From a checkpoint of a small transformer trained on Wikipedia.
Architecture: LayerNorm before each block, no biases in attention or MLP, tied embeddings.
Each number is 500 + 25 x the weight over the matrix's rms, rounded and kept within 0 to 999. Layers, rows and columns count from 0. Numbers have three digits each.

# o: layer 4 attention output (transposed), 640x640, rms 0.109, rows 97-132, columns 448-511
# v: layer 4 attention value, 640x640, rms 0.134, rows 98-133, columns 448-511
# q: layer 4 attention query, 640x640, rms 0.12, rows 128-191, columns 448-511
# k: layer 4 attention key, 640x640, rms 0.125, rows 128-191, columns 448-511
o97:544520507503484477500496531487501494499515501506520483523505502547492503494519506505516478475528526534523484512513491448530474514514507501493481509510530497505469505497468490493507484474487497
v98:528521529511440491487523512513505502495490507533490491440532525489484476510511498498495493499501490492482470471512516495472507501488507520501517524499486519541490523482495497462511533496526535
o98:490520513510541486513507490502525486495483524458515522530507466497494522521482501478517519511533499510520540523475505500468487527503492479504467484504473506484541493490502512547485459504490514
v99:488531529515504513475520460460533486488524550517497512492482526529505474475534517474498487518532471508532462507502509522477486485530507484504523522524504544509501516464501522511497525499502495
o99:522467508500516486485464502524500508523493465468508504476513500516525519487483498501503521531452536512486491521505507488541494472542534514526469464507484501512506537539508462495481494509505500
v100:526528523488470480494529492531497549495520525460480489506475499535490497507515485494500501498497519497471506513523519503486499500503492508519510504461474459494480518493535459517484466493501512
o100:515435523498507482523487516498477456454453466477527487511469459501461507495499538494455515454475490489514524501457516485506478518462535466491521504509496516483518508497465471486505511513498483
v101:490517500493476506522506473503471508500481507479478497472532519501511519512499517524538511486513471521523504525517480483494466533508473509522503503505528512494499541477513492508487487508487479
o101:528482512526525478490459534525548511518499483509538494515473488501483485539532476491461485538479531505487516492497511491502492518498534499486490493485457508536492469541510495516494530509503482
v102:496499512495511508519475515498498501505499502493465495502480490461527499498480466540513476521484525522509488538501500490537492510520510500475485482513507503483497533515472504519509501486494512
o102:525500486481477469500533534460541521523536523516533494506537509528539493510518521453474512505505497476482510459487508525485505504494472466515545519501485447494478497535523509502493512533526491
v103:477513492500501496497496521507504468510476479499538508479489487465486520501519480517474472477555518499481463494505491479512499484472515502502472526505505530493491515499496509507509511476515521
o103:491521502501505461518489490508529508491488535518478491482549518517522480508489495477514529516515449508498463535516516509510512506496475516491498497507525456488508503486477518507489466487489475
v104:457467484487495540534498517538468543496478532464532471514472459497468494501470506499513480515493489524505482504502475501505517482470517548519478489479486502506495503522510476492527492482488521
o104:527526513478463503459526496515501496464503488509480498502517533467487509523516484497479521478518502483483553473475534496483501527478498471478530482467521508492492475490484525493500502510474480
v105:496489535482464495471515518479478482500446520491505514499483480497514517488534514514477483488481501511481520493510510520498498545523495460535522512509520519500531489505496507533489486495498518
o105:500476487519547449500490511543515519532520514501522466508513537513492463544472503504481485530515494504516521502495510509501506480504502530532493479509538471504490512520455513505502480492498478
v106:476516484478544474516476481533484486495503510506490496493484491522489496489489496492477513505497484504486499527552521466525526473493495495503484515533553495485504518483515510512500456500525487
o106:492531502534457532503509503482489514451536505481541522503495513506465493492506512485519515489505526485512499469489507511480500485492504513482487491493471492512499484505476488492520542522440497
v107:489458466523541496500531490508502479502512506542518519528524531468504484471516473506507480509524509514505473522510496516482500486464512461472502531497483489490498508534493519544461513454499498
o107:484520498476464510479486515462491529503469489504479530461480498517489489488513454493536505514476494497502484497485495488503490505520513534485503457504517510510509513501479509480500502513479498
v108:487509455507488479515480513520495530518486464492526469514458480554487504532482541453471503502506490483502526509498521541555577521501500534484517496538508511486483481510507484499472515502559476
o108:480489506503509526484528488519483493443531504484524488478523541472496508441528491542507521503513492490510512485499478474497455471471519480515463505482506483489488533476507490488516462505484521
v109:469479511477498502519504509510481524521450475532497481482501488497506491515501505495500515475511503507541497504481526522498517487500509576508470473487511513492443497513504499511528505509504461
o109:510516477475487487497497443534502494483540516497461529496524518499532529509490515480534503496523519503457492493491485505478506547491470469495503492494491489475531452493543511492499487460484505
v110:495498491485482530487507533459495484481500493523495491483487498512504510474519549502532460470493520536506526525519495484553493521497470450474476523489488525464516524496474516478501512464515496
o110:513528499481496472491511527500513496486519515501534532521498517511521525497482479497487521532499496488506483516485494509509518483509492501499519479536528510482501511527498511465497494483503506
v111:548486485520474485511500500480516485487502493515466496524514462519500492511453542526495520500501510520496533494503514509501478492485503506493478477521491520525471486479515478516482485531506510
o111:483490529474496502456505498512499491497510477493549498474485494494466506541539514494469496525451491476504485497514494477500505526516506484523502557519492505451493517532433516439551510439443510
v112:503511494472508483475503512497496488496509514520505489497470522547468487506475500516524517475466537513491519507496510531537495491498517515510487498485482501513480480476466460522503492505507508
o112:484490491480516502525508483511519503522511518493460495510492512494505508534479499503482502514492483468491502490494515482454510523488471485485526466528487524492468489546515498460489536487547507
v113:521464486535522494506465495486477513518462486537494449524456464485519503472515484488546496468518489467520490511496476519540508490486476539480468496524492512470508520523530468532504497478498521
o113:522504511478481512516533479522522491477498486498494552509532499521490478523479517519459496501479515532490507507493505475479518511490481475494516502510513507535490486498510566465502506501535488
v114:482482521481488487507530488514511494482496523512499491489469498518448538523468518535499474463487514542495520499513490538495468481488518521485483494491503481512480471456501520483484489511491537
o114:513548466541484489489496469514469461515489501508532489503506490508502476491514497508508539534522449473482479466509540502508508538508506520503513496512484468511490487535503477502516515497505481
v115:496491503467490475464486485517526502472499509518461507512555484521483524517428525557488529488504545516505505477485496520500489513517526523474457483483489511492480450517513482546483501454541483
o115:520484499535508469513490512461509497519450522514498480488523511447497495499518473465481502514511472488492519512525478528479537475482473508515507496511555508508479496441466519457530506532458516
v116:508550486491517466480494520474493462484516514510439495498485482537494506496482479456485528495461520498491498503516478490512500484474489529500508483514481461503537512443474497486472496477527486
o116:507442494490484535495508488486525488484483510505519463515520494496499506501499527588501515483535464496504511493492518517478522481456486505506514547483480511499454479527499498511459499518471513
v117:484516517494462528459534500516474525472488477496513497528508477488486507513489518496443540494510527507505529450509500526499483516502524507501478495462512494512513474486502494468499495507493488
o117:460490506530542463505513483573478473473477515484497485514497469490476516509533510496547501459483466514465514536475494480448487496494470490500506477505463492527485469518466519555481488472479516
v118:498545511551515494494492477499466505510481493520520523494506483511479466500460502505498485490490515515502491496502526483480487495528511519496495483515507512519499538507495453495504523489484475
o118:482452482488514489524488514522523487509525496525503500513515530470522524531518500499509531527505475483470526536489490508511503532477462518522489476509530487459527499470518520506536472497528483
v119:494481512471483505463482483542478521492540464510483483512519527471500499503485504483490526467514511472519468499504501501474513526520474503507474524497514491515477522509500516495470483490473478
o119:460508491504507479518533523499519477505487520486524508517493488483492499483497525497505489482502497539489510474476473460521464477466526492544500524470475463506487480481499481497493499491506528
v120:513533524479488476466496519538482514471521498486486508464522522544508485465504532483499485473479545476482485463501505512491515525485511508506490485505473498507493508474473476511478481494520471
o120:474454455502497503525530492531526489515449507488478485475494504481481515522475512493490491499513475512480513547511467484501480502514494486519509512475498513519494482529522533510470524510500543
v121:486513479481522485542497497471503479502524492489502516519506501482509512469505499482471503512508548505497535515505511544511526521498496525467526504503498522494500503505534480482500517495510481
o121:535508484524512524472509487485527471455508491502521500503513513497474517484492494496499529502485500483535484488514491467493506467515489508489480532521512521480523520479512548488506507494482500
v122:537492497506459500515527515485510496487492520490516488471506473494514532491463489519493458479500505484503490485514503504495500499474491487557485538483460504529455502480506481527491482524481541
o122:456498494502472493503511502494453527465501499500446528530486518494477495491524497530540531495501510508511529513509531461493462500489514484496498480492513511476473484487470551465501524478473487
v123:463532493474474516511493511521497508510529486521494507520492484487471538492511520517517506477507502502478532474542516480465476492502486471515497505472523526494499485492493489524512484483507491
o123:497494530510528509509488503527477501496489508450509492503511487504476491542481498453500487525506492485508487489481550521475511509456489498487495485491472472486460498478469536480502517489475521
v124:550490509525467497508499486518515500491468499500492493479511442494514530468500498500529502505501496492478500530519511504499525499463494518512461497507496485507505526483505505495503487514487541
o124:484497514501477468494517484464496486469500505539505510545509521512495475513517511492459477510486516497509484479488538541478470501486498504491533500466509491479467500492470488506520508519487461
v125:480495537516515481514520494494460491527512497529505483490524514537496506514532515473481509521481491476522472503539506510471503518518480518538498482511520551521508499497524460490496486496511452
o125:485506484493517510500474503564516497504519516483528516504509495494492518490469462499493496483529534527480499507498481514552494465493494487497481515496479505499489517476489514473474541497487526
v126:511473503500459517533498554507469492516497487498475482491471513460517503505476509516520528489507508475518493483514477499470457490466528518488454480450488496469504506482492513502505502521480535
o126:478495500486505471508500475487490452501487511526454489491485531495489509511505497491434506516486496503452518496516476489539493508492472525515497485492497488504469468502496502502496437504489460
v127:515486475498470490525480516524500483488546476458507487478478537494474501520496496479510514466496522502495511514494484505530485464495457472507464512504519478490486518454507497481482496505511488
o127:476514502480483492525495476461520479524528527525470518506483482513471500452491499520486483536488486461514489496499526473478492513483497514500508505465471530481503465512504539502506483502488513
q128:540499510493496474544454490469506474494493515477495534523514504493504498531505517508507501506505489516467521536549481474539439467430533496498504507510495490507512485529494539537499518489476525
k128:559455495506496436488472503489483479512474486497540494507516444478483466519510512486479513507512537547499519520491505521462516542502504512471482481488458497495505535507496509520491519512445561
q129:493489504506525506467515510488498516505514479496489526484527467501514504512517482492531516470497511521501485504505470465511481488452485495479507496505489466494492513511475502500503474488492509
k129:534474520521480504472507500504479515499487506515504502522496491531525512495483516524510501510493506498504496477503504480510521538504504496514532490491511474528480504511489491506523492477508519
q130:537466477475494496513509491498509481457466521494485475501520496484527545483478496493524496500490495526528494491463467485503493521502512497529504487497493507481440502483531511468526491503511514
k130:502523483513500488510504505503540461544475519522514480519507486540500503530507516524536488505498463506502524497527499471518522471508508520496480516559516484465482502486499480492470478492513505
q131:516562540513478473510485484497517519486488521506515477498499485481498420522494515493484480522487516528499460439511490496477490510519485504513518479490511517512528540456513476485511484534487516
k131:518491475527534483476543506489524509497512481519491481524488510464532477500522453554465471496479522446515453535527498504518461455535501503526514519479471534502471490498511508490482531524496488
q132:482489477478493438525552467466504512512458458515510550483435462503508510491501526498442499475515528516483502504512500490480501466483481516478521517493494515514521521460492495515488493511501476
k132:500471499526475507472469494509480538498507505500519470460511497501497498487471521518517468491466523539498510520468455521462504490508538490482484483497504507478519474553519508542509514483484506
q133:509476520504531509502491465502517513521458511498482517483527514521483484503460479513483484522505481514516521477492505502526497498516486498493463487502512483522484501515488493513493497502542483
k133:496462484479496496483462508473477495537501512477523523524467476502446495519489514489511501473520535528486519528493489482470490517487479468511528477487472515491474489507542496499521498508527521
q134:482498523488498508494487518503490496485501476515520510486468515519499503493513512515517491513482485507504520496514517474516484497489476480498480511509517478516506490494499525498487495527507489
k134:508509473513480500497517505523482488499479511498481490461488503489519489466501525508492490509467500491488505508488477525504507504510498507509506477497497538500511490518473510528524501507492488
q135:517505526524514498512497487509515527499526519523517484500507510523501504517502517513496498501508524509514484484495478554495489503521505521493500476493509520491483476478484496494515493495517501
k135:514518524481490479482529516497518500518463498529479487464487501487487474518508488473485496522477513475479526490488500506482505516509523542503499480516486500490495494520506509467521501498496475
q136:469460479482534481456507490509494475509510523504488498510480495519485549489484519460535522476509485492513470518497482490508501517506467530486476543540478476482484489511520500506496490522553485
k136:501498475483489510469454524524475510510501537483485495495490489537511533503474493477511505510506448539492498486517501516503512516497509513490491534521476489487489510500479499499493508464543513
q137:509511498482493486488507508487496498499513511509496503486498513454547493481507490483515473524463501467507489491537481492525508505504492476537495481488479448470435507480526487480547533447514523
k137:474516503503481492487496531516478495503517526496474484488509514529522506496495477492504512508507482511484509530515486483517484503531487489502487498511505505480502471490519508521481511475504490
q138:514511510523483521499472480485494529508505506521511519488470491532505461484523512521507511511507532506487512491510475527485506540513486489471488507533557519482510505484496475484498465508477500
k138:516516469527486523496479511510474481501508519504490471479507483498473494503502513527510521496499534519509484530468501489471492498498496509517519488511473505513506475506473500516484503456476497
q139:489550503482502488473505508502491497516486533534477445468506506490515511527490521492505484528504493497500490526510518514467520535502502487487529405512505526498559494482459456441472512507498463
k139:452529512492456511532503503528496508478519477544512516529476473503540491506516544540460426487464491505520501491524507454509475457484546494506478498511509489520560468486494508571467484512504479
q140:508495492461499530532502508478514479493526489502494453521513537464525498510484486474505494506501471493473513505487522520485500498507526505474491506491488512530510515480480495502511505506501491
k140:500496512529502511506496508541514525493501505473483522497513501516485512509502518441508519482514499494496497524488501487497532495492467503501478486498512487516495522485492492509488500501495491
q141:513477485478479422456430460495525511563495506479527532501509516537506564537531546469527496482473512567465473507479492482483471473419517497496492564500519458480544535461539493517510551471522474
k141:529497530500479552478514461488483468477503496479476462474485498530477506505528466506466465539524500510514454487480462520467492548512529552471496452477528490475551480523517536466517535470528540
q142:500476506456467475486457478484513490499493493501475515458477547530486510471515532452503519494515491533536507494502518499527502489488459467523527547491474527554459503503526511460511524449509478
k142:533478514470496514456516449508442483463518483490509477461535464474542529476480474433500524527522492506491487457502526509468540509593519442481486454511481491460540489538519538476538543487508543
q143:535518500487482496538508450490499522474488483506492512503497497515496494532516530517501517503496477475496512489504513510516511506505504497501511489446502515507512488453483517500519479485488510
k143:513550496509508541516537481485495499459524488493472495534476473470500514492502477525483467481502528469519525462476498484511502490493522504512505504479528509502499491493513499502482505536488530
q144:514513551520500518500485527496530544528492533477511496494521508533501463509506491476505466516457481475514525487491509494494503533513528473506487477522498484528478508484511469481511495499544504
k144:487524511495520518565507491501533519544494492527493505525476506502513529519493511513500472516497507501504518499494490455483471482481521501493467485523517510512488500489509487555530491493519485
q145:521528490489485510482495513503509527506498493484499511512486546490499494475513503507501499484514516520505493509511515513487491506526479506496470478485475487472499535502494477501499523483486505
k145:544503468495508501493474490441520527501524475447463519475498501479484486518499512497516499509510541518506521509505482494505478516473475526475474492505522489510522485487467493523502487500499500
q146:524494492471467510476514509470488487480502468499490490499528472473486523524491508492489496476470447481510474502494495535477548518485446529511489478495484535510468466502497513427507511508531503
k146:510504492489478502515508486490537496495521510530499502552523515493485507499516501516532488495526492463471494505509527453507493485506506464517481484479511508528494493519476467484462477504512502
q147:466468484476498521539484517452525485505526476516474511533459491496465544499529514569512502498522520540504548466484504497505463473481527482503483550520502423514526480558526511557471514539487495
k147:515485526495464506496491502494445523496506487465489490442487504519472484476491485468480514542497507514486492469455484511470505537486492495500485513517512507508502494494501492449559559485489512
q148:489511485527511501459514519484492492504494504473470522477509468506486521497474512486506513504497485500472498552532528501493516548507538499519511508509488495490510517495489495500486510499512502
k148:520491471492525456511510522521502471487519461477498466488486517485500483475495497528481469495511524507507511537472488495525462480515505538486502453502485507529517482483497506495510485465495496
q149:556451524509524560523506527521502499475474491514496454486527485441514460497463502525482451496474506452506522530515509508532523517508474478471463473499506520496506499470505467483491479503477480
k149:472512516514477489520485533535500466491475506529522531488506520506496504498506496513498530481497500486543484529490471498544445494468483490495493529502469520524479479493513481503473468498446491
q150:548507524497462503512490483513513477495464486491505499492498503520512491496484505500481499501488495482474500536494517495524515497510483476510519493513493509555499505491500496475502466504544516
k150:476479493493486515518509491500524495487465515515515490488505530499497481487500503510476488464513512500526508493469494502530509521529509473468502485459471529509467510562500487482491505514503507
q151:499484498496467500521515515491495524512491482484475502491494486477510536488500543506485483503516479479487495501535490494459542492536517473462532465512494530485522509520480482477486511530500456
k151:505540516465495495536458505493493465465487467488475491494489508493496516528500546525494429516473498514482510501527499423462506510449534492491480501480530488528536461491509486512493506470549443
q152:529502539516471510471483513516489489507529504453488469490544485509481493482500510479494488533505495500518480497502495487506504494500533496517533503532471510485534513498524491502520522470510528
k152:509490478511522505534476483506491464473494477505516502504508479475495515476494495504492504471521527489541529534514526500492482497467475491498479488517501506520502488487524505482509484518484521
q153:469501551518459540492515471518521484507521532500488510495514493503462499521503486485529539497504469489513502472498488534550503511522483516487493482490500472498508540498515498452475473481517520
k153:535477493488510521493518475485489506510492470507502511514509496480482509479499473523473501499507494480516471478504534512494492487526484505468506476503518487481504492480519519488494488482495522
q154:503492460500472437520460484463492568538507547534494515538456524540476504513520481486518538457479490553509551467474499445517523527478451487498516540519496428540458531544544499501522542442469499
k154:510460501518470519437521497420460479520506493472473517438491528503499503478486474426467571554500502551462472463475464552458488498556501512501489490540489486448579473536550497503532549489499532
q155:515520523567556505508520505537529464483484479515531463506520480536507420491490509525445479482489457464508503530477499496452493544497519463458486489517516485436532537502474537512460481504504488
k155:524514463481516498515517552516540499543510530524506537544459490502467483553550503558529523501483477499550491541507536493486464473457486520506505493511508506528431525486491473522488489508477504
q156:476498500479516506478498482501516486526478469494464520511526492512488496520509481494496552508512501497494514511508498507494524497515523506510532463518494503498538477473500486501484477512476504
k156:507496510500498492502483479491504499479515510503515512513514491481470518497501477486488503506503532524480499511499479448491476506495502522483519499490494488514471482513510460494505490478476511
q157:507523470486496519500524502495491495514502469510507508519492524482497499462493487503491480491492511495518519462486523523506520499491509460518507487501495539483484522533529467507517499501482502
k157:474452539521459510482497472480542496478468498485475513506515518513488506483470530491508521513484502516506505474510504524513538500478479529475483516521523526525488493507483452487513485497485496
q158:500487479471493541459505529513514483515528493506480438426474513475452478457494507494487524523537513482514449559483476485505541529533488524522484502531462519491464452505477476499471523566508532
k158:451530467462509489526452519509510510496526530547476545531514524505479499480488463484500473460482512464485522494561525494539457481522488469504486521513448506488481472484536484491501426526500465
q159:499498513499498524545517475495533501497512535484485500496472516471506524501543533508514530527512520453517495488503490470501526475496520511517531486474490503509470506500490482516476503498459524
k159:513486520478502499498517496483487483483484500507509492481497520493498489511495522527507512524498501491520533499472517459497540538496480503523481491505552511507527487526479496494483504529502505
q160:474503505508495482520471499502467488461482499520528476480536522485507505470512487505496473500481495481498472496502493531491517467498491476500492488500505497510481468467501518509474484490501516
k160:514485516499473485484520509485479492506509501492505479518543517489492493494499486540489491481500479521505483479499489511497554499492489483485504511526485490488477528491507469472515509526500495
q161:503500508505499497528471511486515486522493498482497506511500461520515496514517519505481505513516528524536485491520517516487518501477503482506518528553497487498487480507532485507493536491514485
k161:490495502528474500512494495469485463505528473504510507445492476497516514517512508507494499515500499512523507483503495495443495503475454495512466472509508485518502491476506483527498495475493502
q162:520505503497509511509500494516504493507507511504477474495497521506492506513519498500490523500495519537498501515528468536503498500503521482511500485449535495498546511495467510506489513520515488
k162:484546521500523469486497509523487521522471506504536502517504522481503491484511471507496493473511471498517458524485499516513501512493513476482506515483479539487516489526489508481500533535537487
q163:474500497503532487486502470525486497498486489528505494494487510506504517514505497453491501465475498457498487487489508486500494523479535516489505506552516510511485498522529512514539499501505502
k163:501468487510472461495478515526472525502482507522506523480511517522507498496505468447483519493493486516491489454501489511491524488483512510452485499523493499501549525491479532455487484544493495
q164:510485515485531485543530533488523494487484504502508495520490513517480499545501516506480519484498501490477516497514493508509510473496502505493491442485470501494489488487502504518491489482498492
k164:521506504519514506492486482489469501496488523502489503513500484500511516492489490490501505490484498519496467490522513504478481499493486482521516469501505493469476524508501480493514527497502507
q165:494503501527488513509520478512507518472463500490494483487516535522494496502500497502490518524496497510476479473502495526493505495492500499489492492505512479508521486490505478473465491517498511
k165:497487498537501485534516513509483502523519520484517463504491532480538504492505476511508509478493508503516506534492475512485490505469503494511500483471475479498487492499479505499494512497501498
q166:493499482515505487488499500492493491515507517525474511504494493503494512529500495522499511502497489491514508507512509539539486483506477513496507510480499497514488479497468511513484502500501509
k166:498486481501488498480480499528490508491485521499463503503512499520471503492474479485495506523475520499475469517493485527485505509499507501476523487516524504484518506507493478509512518479518509
q167:490503524519483483503520501497521482497516478476494494514509481527520528475499471503479506495484480506514502512503515491503466498524501496515490476500517536517572465545495493536484507511503486
k167:474498502483531494504531523480524489505498469522506480500524511480469455511556514504494442473509495498484504545477504505492484510511487516523502472508505519491506474489514469514495488458478505
q168:484500461499483502490530481502503497510486529513527465507484533490482485501483497483517528477454497517529508520494483525484505487507547497447508485484503462497475483534501519508488516498490465
k168:526495535495475493476514513520512526491526510496468511507510508504492538524459473475503492501523445505499490466488499496526511482498528494507501519504520496528488507519485494494512529503480512
q169:515498540533508524478490499504497501528491528472480480513526482509492521552467517469487516482495474488483537425523497525487517494518553513528483495450540520444521461468515466479509500502511460
k169:517552512498504514512476469487512465488541443499508494453466490482470495483491561553471486505542523485514491483496470433478522507480543575512493511490542448524502490477490523564492558494545505
q170:475514491497513503491469547502477445491502507530491466517487483471500492496491474473477519484494497475513503486486496530510530498492504479474525529527469490486485496518490498479477513497511509
k170:481487490468470514504532488527519491481492493490516505490545496513505507507522526533515514504481478471504465474486477478522505503484504500512507525463533499518516534480465482488493511509516515
q171:507493475476545505495565527524516501474493491525521483490505493470481511487482538498473514502513477468475499496478545490512511525461504490466480520465486501443469476492477541444480483484480510
k171:469503485482497514542499513493537505501497513515505572555450542549476486492551523529548486473520534519520510489479505482535480473465490508489532538523509477530437496491498539501493452524484483
q172:486491530496472503505515490500502479504458480512510481484479491476515508496516494489514517492482495501515524490470508468487525513471472478500495474488503491506531481531507502534479491508511510
k172:487481514491520531515522485496519507520480512477501500472495500480476490520509522525484508476523491501507493496500494495469464512492500491511491487508497503501501507516523497494482487497517490
q173:501486478506511558558469506520485513472445505484524453519526498482556500512480483464505489500529465452490464538505545513529492528514498511487528501497479514498532514490470488485470487526532528
k173:464544488505527494550475525563534519515469506513489526541502504524466473483526486532497496461488506470529494547525477531495459506478540476481529507492489539530464522499503484484457512525517492
q174:504506502517514493501499510515502470456502496520491497476484515494521487480476510482517514515516492462498487500507491502496502506522487512511493502525517495514519543486524493478501486502510510
k174:514479487502505482496517506527490532538480460504523515490502527507501489475503512518493485508498523478516496489470508497497526486506507521502501478505500508481496503522481528509512492490482489
q175:498534497504513509505512512486509500543543478485481539517491472468451511498504480506514507504501513520511479477478479518483463522498525508502472482481535483473504498522501504523513533521491482
k175:546504514513481513505500494496481480520527491495500498503530461493499531530503506496518517527492510493508498489511491493503486495479531505506495504513503477516510473490499483523478512516481504
q176:507522506520492499487496510518525523505485521488479479502496497499503487494485484505468499493501503502500513508524504520527513531490523494501495517501516499530520490521497504488481520494505519
k176:500516491506541490517493492510540518500505506491527487503471486503485544512481513491502496501502486502487505528520515488518481498498503482523513516499517492513470520499503492529499491492493512
q177:533515499538546463475497486506508483503525508505527516494503484503510500499509510511517483504466496541533470504525487484514437484467511481517514520497507509517500461481534496504507470499494485
k177:498480485518514494493502493515492497490497522506509448501482475491498515531507490529516484502485500533520499535513498518498490505514468517509498496496476527464480483519529494477469544512487484
q178:516506497522544538486540492491500498503465478476511471463542527474510473461486526510501471498512491485524457510464481530462525509510493505503513513505472522450459477482498472423467491520500516
k178:474522507487514464544476512531528487503504527520519520536467521522459474507488512541506508487490485528507479492540514428517460461479522499525480550469506497486429447511491491508498488494518462
q179:508493446479534457530473482482490540520461506535499506481506483478494530502521509519519524507494525517510504507467497495476510499494473536475533492458530498509482502497517485509488491519495498
k179:510526515503486511505499506469517512497500493495493494506482485522506496528503514512496462507491483544501480499486491465469488488489517510518512523479488488484488480491504494518481508520481473
q180:493480517473511488536494541448506500494468466513486506516499472486492544502516512511519542473476473499496509500474482489508508479482516512546521520497507517507505487504503518510507524508496498
k180:487496509513499528491513509472499486499521481479499531505495509523472515492509528480505488496519482520474492505503475476479498494497483507512504489502520496474488499487476483498479515478488493
q181:508505475525482503512486509519472465493505488476491499482524519511491497467472476507507467493481498484503487491507505489518481506467520482515522521495488512518485491472472536523505550525524493
k181:501504492507493488462488521513495490509484505489517483477545485495499538495504503488512499484496497498480512504515499512497510496495492494487511516515528493466519505512514514481475494510523506
q182:501509510518521498485495494505502517527500486505462497518503499504483494503515471537523502480507503502504501513490498517464481506502509499492509470482513481500475498518477516492508506518498519
k182:524495522505512486511528476526490523510473525515497495512504483510517497489508481494501484501482477498524445513538486522537495455504492502484501515505506483498521485495494509502523502509481498
q183:487508496492537484507478518500449504502499487497527515517495483503511503527527485491484535532495509545477478505508501491484503494519496491492507469501507505493512511488520503507504509528465479
k183:480506518502461519501523506470513478477509487494503511477513496458486489506505481508530503548484489486479489522492497488488493501502490527531511477484512493512540541494469535525511528488510497
q184:512533504505526506542511472483472513503454460498526529542525487518551480541503536522473508506534479493563559534511472515454554532482555464426542470462574562519471473455456483432445474566530505
k184:477513572535457483534504496456547451473463503520474529576478474576506482530529544541529488516447490560467530473508529439490537490456546495503477497482509474497496444478457468523479466506474460
q185:478503454487482470499509472492526486507495492533518535492468504493483512468475505481526505448497539497554490510494514490489482502476543459552496533530444436513412520530512522521504494480524572
k185:507451458484521466501489540452480543546428538471552524483515506565498465488505464435525527414527505584522553529468514511503543526521480417462499513541468503503479528514492459422532532527493478
q186:520504474505486521448471443502497531449504527469435499548512521445515489498502502483496428492518503502499491513517529492527476528494512493493465498502483442510511525567515506510485509484527539
k186:520466484484534471482472525490520514499523510457503535509499489510476455478500440441494539477537549539527525522491511541513496528511475478489504483510481498521467525515488486486532502522470515
q187:511499508506487519514500521498505503476492500504501512520484487460510508473499459524484470501519521511522498522517488485483503525520499497497498493476481522494468470499496499510501475524476490
k187:524520535471478548486526497462520511493511499490508505503483512535525488526501478509517491513518498504506495521496468512484498497487511504511481508499515487521492472510517475501483487492505525
q188:496486497528499503540471501505500522485508511488511515506485523488493495492534488520510522485484527469487513528507492497516482460494517471504524460475526507470496467516492505514497483510490502
k188:473521504506496465524473496522480491517481512496509487464490516485505484496508529482494531497502517508487516545495508508505501503490536480509503495474475519476525503522499523496465536532500517
q189:486486480480534498488510503506526533523485471508503496484495491468550526505500492510497479516495509493491471523528530517471481511489508565496486512504501464515482525494516477539501458502470475
k189:463513527507485487487486509514487498509533495489491488490510499497483510499487508503519488492492511490495516526541523473489489482493494505490509523526512487521533512505497496535459482523459527
q190:532504506524465491482496507498504527516475505518508509482479452502499496508503495480505533500503509490521476496528523511515500510509509501509485505524502496525504492488500528481491494512508473
k190:474509471522505510484497493518513511534491520511498510483491500503500453498485508486501479510537501482522466500500488525493503498501476469512483494522494519459500470514519479497464502506487489
q191:500491494520519475495542483525483503501486496535543481474501510477537504486530570513502495471482513498542514520503482524495532486491526461502497517473485484501509512490499478487483471518530517
k191:491480527496508452539526496530513537509487561524532494527496546539486496502503520532514494485480527541490523488482500496544521490479570506502490508480482485504504501553463447510489495509472486
v128:510486489492509512502490514507501511536503508516496488501515523486468494515491517466515494456503527537499505533474488488504446502524494490506516505489494483540510530489475519500512521500514509
o128:474515510511492507509494527500527507507536510508530500490480465497528496479580496498496483516506509485489463486512501504511526526509515521501491488500497508480503502513519509497464484449461510
v129:510496524510512511512495478505483481503496501506494462493511469492521508514456520529466498506548534508516491514491493512508495497484471500509497517490475502512509502502496471496502481505507523
o129:458503475505488471498477503531496495509487507525468531492480555492496510483507532501530515491517469481504504465479527499496497489508518510507487510504541465517475508485483510492494496495482483
v130:497496507487499495505500484503523492483517498490528507493485525505480502490504512483499509495524501520513497507480520508524465527527508491498531508519497485493496492482510492516487487517483468
o130:473509518507543483474519500507503513528490505505488501478494504520508521509496501506471485497492479515535489505515523483483509499509528470485499491470485516487516516512457492465486508491516507
v131:500519496518502466489505478508491517489504506485517529454497518502485505511538519474456506493508494480481496492509489509515493482536525506503498528497515492527514512532482473481532482491512513
o131:482451474475484512504513495463516488527516484503504536499508499503468519499480511523501509485501495512479469506511491485480518482495526503485506478483492492465540492522525501550497524496506487
v132:482539499503497487501525485486499498513509496508505481482521506500488495488498516458506528489499499507493509507500503525510500508513464527487473490520489540516524536519514480487465508514514508
o132:483458528493536513481539500535522500471486506546498482518525480486506492510477506529503495496520476510540467482464495509463501460500498450483508523477469505473518452476502458499497507486480472
v133:489486492518514518509540512504503493498502510529488498499515507492491496508503489535507463501505528538507491480499509517527516490489482518522491523507499458488491516484482473504482511517520463